config.yaml
n_layer: 16
d_model: 384
n_head: 3
n_kv_head: 1
head_dim: 128
d_mlp: 1024
vocab_size: 8192
activation: "swiglu"
norm: "rmsnorm"
norm_place: "pre"
norm_eps: 1e-05
positions: "rope"
rope_base: 10000.0
rope_fraction: 1.0
qk_norm: true
attn_scale: 0.0884
bias: "none"
tie_embeddings: false
parallel_block: false
init: "uniform"
init_std_qkv: 0.0147
init_std_o: 0.0
init_std_up: 0.0147
init_std_down: 0.0
optimizer: "soap_variant"
lr: 0.00501
lr_mult_o: 1.19
beta1: 0.95
beta2: 0.95
lr_head: 0.0083
warmup_steps: 46
schedule: "wsd"
decay_fraction: 0.693
decay_shape: "linear"
final_lr_fraction: 0.0
batch_tokens: 131072
seq_len: 1024
doc_mask: true
train_tokens: 331600000
steps: 2530
dataset: "wikipedia_en"
Each number is 128 + 32 x the weight over its row's rms, rounded and kept within 0 to 255. Layers, rows and columns count from 0. Numbers have three digits each. The size before them is the row's rms in percent of the matrix's.

# layer 7 MLP gate, 1024x384, rms 0.104, rows 626-648, columns 0-95
098:094124158158068132119160148106112152107147103170110130148108156178163088130190109164101157112144156114135081137086127163174145170133110105143106125111141119164103095130144128128129163206100071121137120136112166156155110091193113151132143104097062079149125131136157140137089130119138177123
105:097129129125092085125120124153136139175158118192074187128094128154119132142098129105125103184021106115160042173139119161145151132076190128160180190130160062125084144191109162108100126111120117052109125124139157105133078128179099151101104126164093148118157150134148134117101158132152140140
097:162144141130114217044132169133147126096135145103141169101224103174128163136096061094132114084153157144142158103149159126097116159114082147075124115134207169108093141121110105201157148083132115150156117076126128099146126072119111140073141161156150147126192117145135070122120109083158096077
105:140132124132144080081125121140132142174092112127120201135096171082098114075117157093203106124164178092142113128112075104120162109106143082176127172119061108119166146142129108148098097079122142113103127092169162104138148132135158108161123141105078158104148091075135153122139119225099173122
108:115134135137170084128130091103131139114089151138127117116155131127144168053071138141125135151160174148126094116124081125083110143148110147114114090134138144139058139101159054193150087142158164159105116094131138161102138030125130101167128085109099129130154115139151119128118165127145081153
104:123166156123107177126124107166102140154144099120118104100074131124169161124087104040163117105110120129133080137110160184106156118149192172055100127067128159172155111153182131142069133087152148111125093118108095162105119122175119144126161101072121085181123112141124118141049150099110156135
101:157075154200117126160086142147171144165122126135110150106094100188141195116079125104124132150149174161155149102125153110156131101097104121093105037075165146147128145144112119146067176092183150094137112121094137094109153150149103115089145056129134148208119096121139116048167217102149150158
095:097135140128125115148117095159088149030144132100082108151084121113151080175075113102137145167100105082162117132167135158102140097181086148108085127120076145130188137117127081125099090109158079044099135133183135145110167190081123182153150160165106147128117181139051124146132135147138153090
094:122097134116114168093092161142109087131061149125171135091120096065115184061155134102188142142154118117096174140170122168170087118110113101180108176106152100123149106140115166112188114113131104078084087156110148202204128115161102139132141099126071106100132140128126071074085140125138147126
100:084227155107098147125138148084125097174079113161155097109106096167149138125139142171091130105100144150051084129125126132103137106179124112170133112139122081156142179235119108126121147141161093085145096126069113134075125168067125110110158170049161083109047056124166123130133143132114137088
092:179113038168184155153151139137145129132141115185165109119110155105129133068143153131129137118103150058139157124176154124137163182138137075151095146172153114117120134149096186136128116107132108154109076186146140155117072176143172163124100124101201140126104105162115099127077154086188137159
114:141142124078168103124142111143161108123141063161125084150141158102178123166153141137104095090151089090154166078111122148094183156152176082076107106077146148150169121088167114075162097077205109160103165162104053036092106112135131114085123111077098115108090092122076082113148133143122128131
112:150153111119113147077062100089130117178134125142111145065135114102076100105140100153113090186120142107092069122123104093122176095075088107132155120148125108126141134130098087103105083157158111118120094161160112143096138171184151136187106068122136130105154068089138129129160110124175113161
101:074155069164108139072118110104157140132141134121165147068140150148099132133165101106102098143128171132096111153128102084192083148122086161075110101163172111158142071138124177159133140108158113101093165075091181125113152108094139142124208165140169161041124061189111177164170162061196141110
102:138134115136147182163097114103131135115098075120071106123105076085132176095076085139201128102095154163120115149109169192042105162152123135132130150120135119146132143112077126162094103092145136183019152163074159179158177145153121099169149059108096119098142096116153130149171105177129134125
102:118102139079147153129158108151108162142190110094099134109115150094150133099165143136144146119112183115089110134139135073135170102093089074133107120075095112172132144088135141103118130105101153127133130176142125118110173170116115151208103118120122132079135145180101201134125164080170106168
106:119138180037165115108090091105103140102154146165178128057082166139121147090102147061145080107109149132115140097157146195161095145091067131134119117136126184117104194161112150077118127145066143131081159152195102157108147129108145125174167111130123093104153128162190076156118111132128142144
114:082135149139116169142068128148114142134189130152154143131143115114120170184149131083118107118116158113170146124123065152100143163100142134102100183107112095162139097135130140187103138105112169146093192099080162094205154146120148114162127171126148109169103123118132165152083038158153140162
111:105140152111139115098131189117117143134112175086131120118116160154116119161081063175121122119137139128130119094119121136116122057160137091098072154077122093130136106106089120122183119112164137086176109111134195113134137107141133156085171118087123083131187166122176119141129082138098125076
101:132200139082215197099185100102156076098150092123094107129188104049117183147086117096120133136136137168142088118125100131091110118124101126057104141080096117140090116114107111177125170101164109169154140205159131170146125146133116131178184090125134111077109129094134131113126088126117156139
088:157085152122166120202130086124103150172084090115077083090048100116148100134159187132133060193129079145110112138145090138131097125140105165146087084170127159200094161107098140081158088171139146175147143092109123134109121144132112166124092164097087133113126169073160083072119128131120181114
097:102119105059092099100115108112105095077138191099094114088115084130136169159146117078097123161109113128163136126149130135180095106133113150133098108123140117147135098146068120117092076175128139096167139106146128108080120081067128117091146158070085148098128117162142090127160157123129120183
104:207156084182134077134138112134131120099089089159077083184145098158077132125107146141056111115099145167099101187131167064169168055139152106089115137060144136108092135157111151153114202136149157137083097123102128108147112080090110117150087071162112122102103091094129140140111087128091100140
# layer 7 MLP up, 1024x384, rms 0.106, rows 626-648, columns 0-95
105:070084147129097080083142178142139154159100118053175137152125137117083108167106123126201098123171143155098117134127156146130074102119139160162162187123100134162097142080174075110172122138159055145151090048131129183165148165101117122126152094100132110172106086139115105130131128107113088153
106:086134122134112152131127151105160158152050158159104102101108122164166118160159128174166153107186138092136108132166095134157160151165140143091114132092159117168151082105088075114109117101096111164094159098095165182127109084192116093178168144088087160125140107074150149121159119169039117132
096:171101177163128173095088100087074148104190071155126153131130146179126165137128153106162126151193150165069088066118151188180146128149105127064130090162143065141149122120114127183149135082100159063096157195154121126176095117110161176137106138137131114171162153089242127173171139118128137157
102:179067100095207155081107055152140133123150090152046112100132174122100107101068097141115151121153150127085088125182120099133089088078111133122156142151190198131128132138118167130145169117180131120131144159101131117090252102166112050138177168144160128120137153126161154115115161172073198074
103:189122130116127115119158101179152115149122123112139152139117093135124083146142123096118121144167109144106165104113063103099125124129164096132172112122161144183130126127115122081122199108089053105157094127176076125117070132132087192114116140155205130091164150136191120157109090132124178148
100:170160126165117137155127107130221132089105130207154106079177091151159068152158154123139200171142184140194124105151098120125095127153115147171211080119089099179075140071109127111138127204100108117136158092113106138119111171154120096147091132086126095115187156108130151140093128119112143103
106:157129149190109076141109156170110137168105132152077138071070092172114151075144104152117086205163161119178113151099141120177143100103133125154173156116108179075139163145184127183120137158152118112126083078100120075108186164165168121073168123117156111124098164120130125118124148106121083146
102:131134108086095092114134069090107104133159117104084114171086158115160123135128153123172175121170112192070135129180115122156175177164138157118085132093119161080135178076159118111059080141158142145157152131157090137131116153115136152180135145160160112063122205127129133178175160152107102106
094:140164098064162090142090103127090029125145173139079108137138123133119092197090162104164145129121146125106127145099145161094193170119135154134172170157061130123132127155065155117123121117132133141188141148089099097085169128156108153107132139078112144185115149144128121118148052101086136102
108:129112160126095141148072092112152163172140138169129151081095101133119131175165138156171120112108133117156121139143139126136120112155134095172087097133098168141064171148113089135146172136141127137106087087104130138161110170157140131124103132131162073160075149145086193129183088102161146130
094:104117115132123153167133163104159061139182134095150095114149137117136180140144093122096133099151137203130160138090179097151130117125196113173138160166178119116120066109087111136044110148201099101071152128079143129123139100168126155174129107139139097144156155149130112110152144087150137143
109:130120145074155141088038089130190122109096135110099146085118117154186137147095098129112124110167130181131148113129126125100143112127152152153118176135142130101138096091094123125171166133192140107120200061060161077139088141175148142128130134145056162141100091116100152139126144080160162118
113:124077175126129156077086124129158092182111151139161125173122104110145173130109062121154131125127153131097116140160127037179131106059073107105120184150149103123114074151162159093087122052122095108119166147086087165109130103173085151150162136098120097145117134160143157075136089134095099071
103:173147159125104093133128159168085159138106124077181099171096151107166102143112165132166161142220080148127150179156151158168123080063115135128125081123158105124135140098126149167133129135133157086155116141085094159128112134113178094073073162160045132143157249145165146081123145176144105157
098:128117119117101151121136214132154119170120156125164088156103178150126071143160190114042147114148095126125104079112078106164155099129130093125117116143113144108067159111109118128114177228159162070234074117153134097121131078135114171147091143121111124103160162141104095131127194108185139207
107:145129150139122142096089107134116109141060126142151119095132099076089139155146129078164136162148140122174177113081154122135086109173130145207146074189098082138121135186122095111090134077142093092139127085157133079080043140147150141114185113163151183231120112132151137123100099100074155124
109:129115121125137088139122141083074117151157165141128096099079115096152163110105112129170120114098116135138122103155203152133136163087087163097098112106133103161143191161147071094105121167060149098053119107186137113081139100120171106146129106153129117170119093135191093161101129146159128120
105:127140079145113152100184122076190122137140154136108147114090178173117143142051144108158163177074110097122137065152143188157126137161116131090152167132120090156107189098184132073087159125157097159157095100158120184154146073090139126159152164169124130188124092148169108081147191096136116061
108:180139118139107099180072124143154102100119113149121129112140094120155154084161154104108103125142183125181037167105126099132101114113180133132158090092106144116174173114090105192091180164135176116105145136146118117154144141140124101190137127150108095178143164164115123087099123171160143194
102:093094137130144133168144107093134103113172074148146107166121123101178148099161067161115175117158186127138170068137158124136134139116153135118127111101148116128099140123094116193124070112155092113179120085168094104136054108148134191168150082180075135141074112149159073136100134125102156085
090:079128123081183165135169146143175074158133134133136161106079086082138079154121150139041120142176153177101087067111139140130132109159153198171175090092089156154119080104153137123121165078185112164127108130131122147116062133097127099106119130142147190208155169105110135193112100145061128132
098:153128133166149108133091125184148136117057081084173146128149112193099106159120196104122108086104161105103160100187139137103162133099152138097066185103097124133142113088191135095158155122142115121142137203085119150092119092147099156163099136118204089123093162149130144136106066078132152125
106:131154127215081145114080143143077203100203109085132055184131114130103120119102117126089094181087112142162116132145132108165170136071174155103123130105146154122108190155137140184088178089138198094128170128116158090104108173123134213139142054155156123105142170071121143084159183129094098117
# layer 7 MLP down (transposed), 1024x384, rms 0.101, rows 626-647, columns 0-95
105:148146139164073101102119076127111105085093091158126121103133065158108159097165114093214150144149143073124171164128133071139161145080121088153103140120145224133127074114171080142133167112111097085043087100138132128161186164177164106175139125125105107202155078082147146140102073098084110155
102:093081106137129158158117149145130122068156099076167096069106115129088180097160103105132152113099108070170108136066063142171120140136121108104088085118129134119137111143104147100192155135125129095090162126146144127149165036080144129066152141116143117122119199158088089126140100096099074116
095:130162074167114080108183123106059160108136154127108124164157157140123174125097201154114176118123113112090172169127149117111148156151144080157152120145089147128160154086072139144186172165157161129122135092084171123203172127106103170142106131150171135125111115164160136040116105093151171143
105:149121123133132129161126128130118093088150132229116128166138111090126113108118128137097146106166114152116139090137187181118118148110141144154142144132149118096150184175144131175154089096137122121148121171109092045072120109158123164166186179107150155217133122159076127129082131106090150099
101:118159097126081155148149166097079096157194109037122121157091129130134131108062129110107143119148104080181094111125095160152118068066148158141180164116131143157138148140131131153152181107188125177145172128088096098174124118155109085141082131107193157109107066140129098150175111138121157125
100:154090128153065115123143137119086181098086135131124115122187143159127162117178128087149130088138131110140145124121080115129118192120092122082196108163095154130143128161143078146135097093183106097095100104151128130147123212157124089108114167121120134169168100168198120080232094120180134115
101:129109166167110112120112142122144180114077114098127111152140079206116154130132115105172186114109177149136144060163144092124132073142198156143135197160157099136105184097133160090191181153075127100128125170145062142126114080110139133114130124099137161161107169141092089112113073127133141046
098:112155135092165080151084132112106092076141110147133117176153224079083176101177164150132103139143128074146126138105140145124157114086119134142169163085128116161170123177147065130066143134169124120119151095143159160146184133126168130079086178098160101157086164057117101100122130146116097119
097:143110139125121124117083090121139118145147186087160147151157089115168165083063088166108097115094158152153120143147122124119167115116145139088164118123072148132191097163133164146161126082121158140129151132156164118119102098147135149153144142116178123148115140094158110148082119174162141170
104:156126134065139136095048161123122129150117058151087108138114137141141109137151166163155093150179115122163148115125123073095150136109104127129160166078118139104150169147129116113169113091089145148151213129102106072157092131121076155187134131096100085144050173118051109082136164156123139123
097:132129178129103183196169107074122134157150105138108130078152115097144091097171110099107112140143154177120198187167168114117134121129105154153154183121128183139188120217065106152088119113128144175138119170174148153091131095094139156135157131119145133093091132144117126157124127070124141127
101:128072112130139125120125125158114147079156136139095131089139115147153119091092162193107081128115094133178109105176141169136085212160104118109129146106076108115148105133200133080141135068183101097121179127078140156095151181111151094134178124117107064145139131111128077106098121133150107110
106:174065161134122142145131128172182167170119155136180082101135147113094077090106156128155145184125140151074157110115090199092179105104101125178185071152160160180160137134140106103099115131098122100137127057100132156138143098087075110128095133090096094077148157093112162114111153094100145133
100:165082129100124101085106227125133100149140145180127141063073098173080141103155129123119135100117129172150101110140140167150201130081165134074184106175118126155150103144194141120132114177130142171139126099170143130181150096063074091131124116089144118159188081144129125175151122145156097175
102:123120179132133160080137137049151136163139073094084111108073180061121129128099112185136125205137108097099122155161138096112125114114115124106094107126117148077120104077116105145177132133204177102134124132158106162060178043142188162120152114110079071123142104157128152130182110131083112058
102:139154156150135145122116043097096096061114092121092157124172123120108126150128125089177159087090100125233142138082121177110093148132154121185106092149071068168145122172162147078110143123121169074151132160138086119160091124160146102156093099163121116168126156102126098168119114110129129144
104:105147123104143166128144140130103122152125128191211102143096131156162122140067143115111106136095109091154141121153128173075139124114116168085118084119180089150175157137131120118124111148130140120071155111091158154046158120109152096076100115102073086153153125130192136148117160147128092174
103:134135167152111121110101116119101077166173069051110102166112128105144130134063152147090188124114146080109096184121141105147093149134096149109124178099130109123116121129114140078131132173066129137128101119113163129135107106117187136169146188153142098152119152124106158078168101108136168131
104:140138144069077116153106157157164123088124170072127166118139142056192161138128157162104140110138106155147108151108126139097157103121190146085199063153103126133127158135151100111132153102171146165130128094116135147127125177146158078118114166144119105124184110163127131122149126122086123187
102:085144147148173143087132117158152134115148098097149132156128123145081069177086180144141134104075159161129099138144147130137132128148196115113092135116120105188181140114132123188180122122115095128066093113093117090168138147116131140105154150180175167133180164094070165113128119156112170129
101:099169089106144114181115119156081133165094134154123122170121139071133089149155174155092111193133160149111105096151168149143130129150175156091127154122151134096098113076128049110140120134170106114188107174091137121111163142153147162108130104158197117098142168146087172070159118105088098168
098:161182107150102115112092089161101159155095133125119169150119056123142138128172117103140121221119087104137187084090122073148113100141144154138136106060126053121137134152127141107138121112124175083118182096138106157102146110066119151112153165133135150088123084106097141116148130137119085113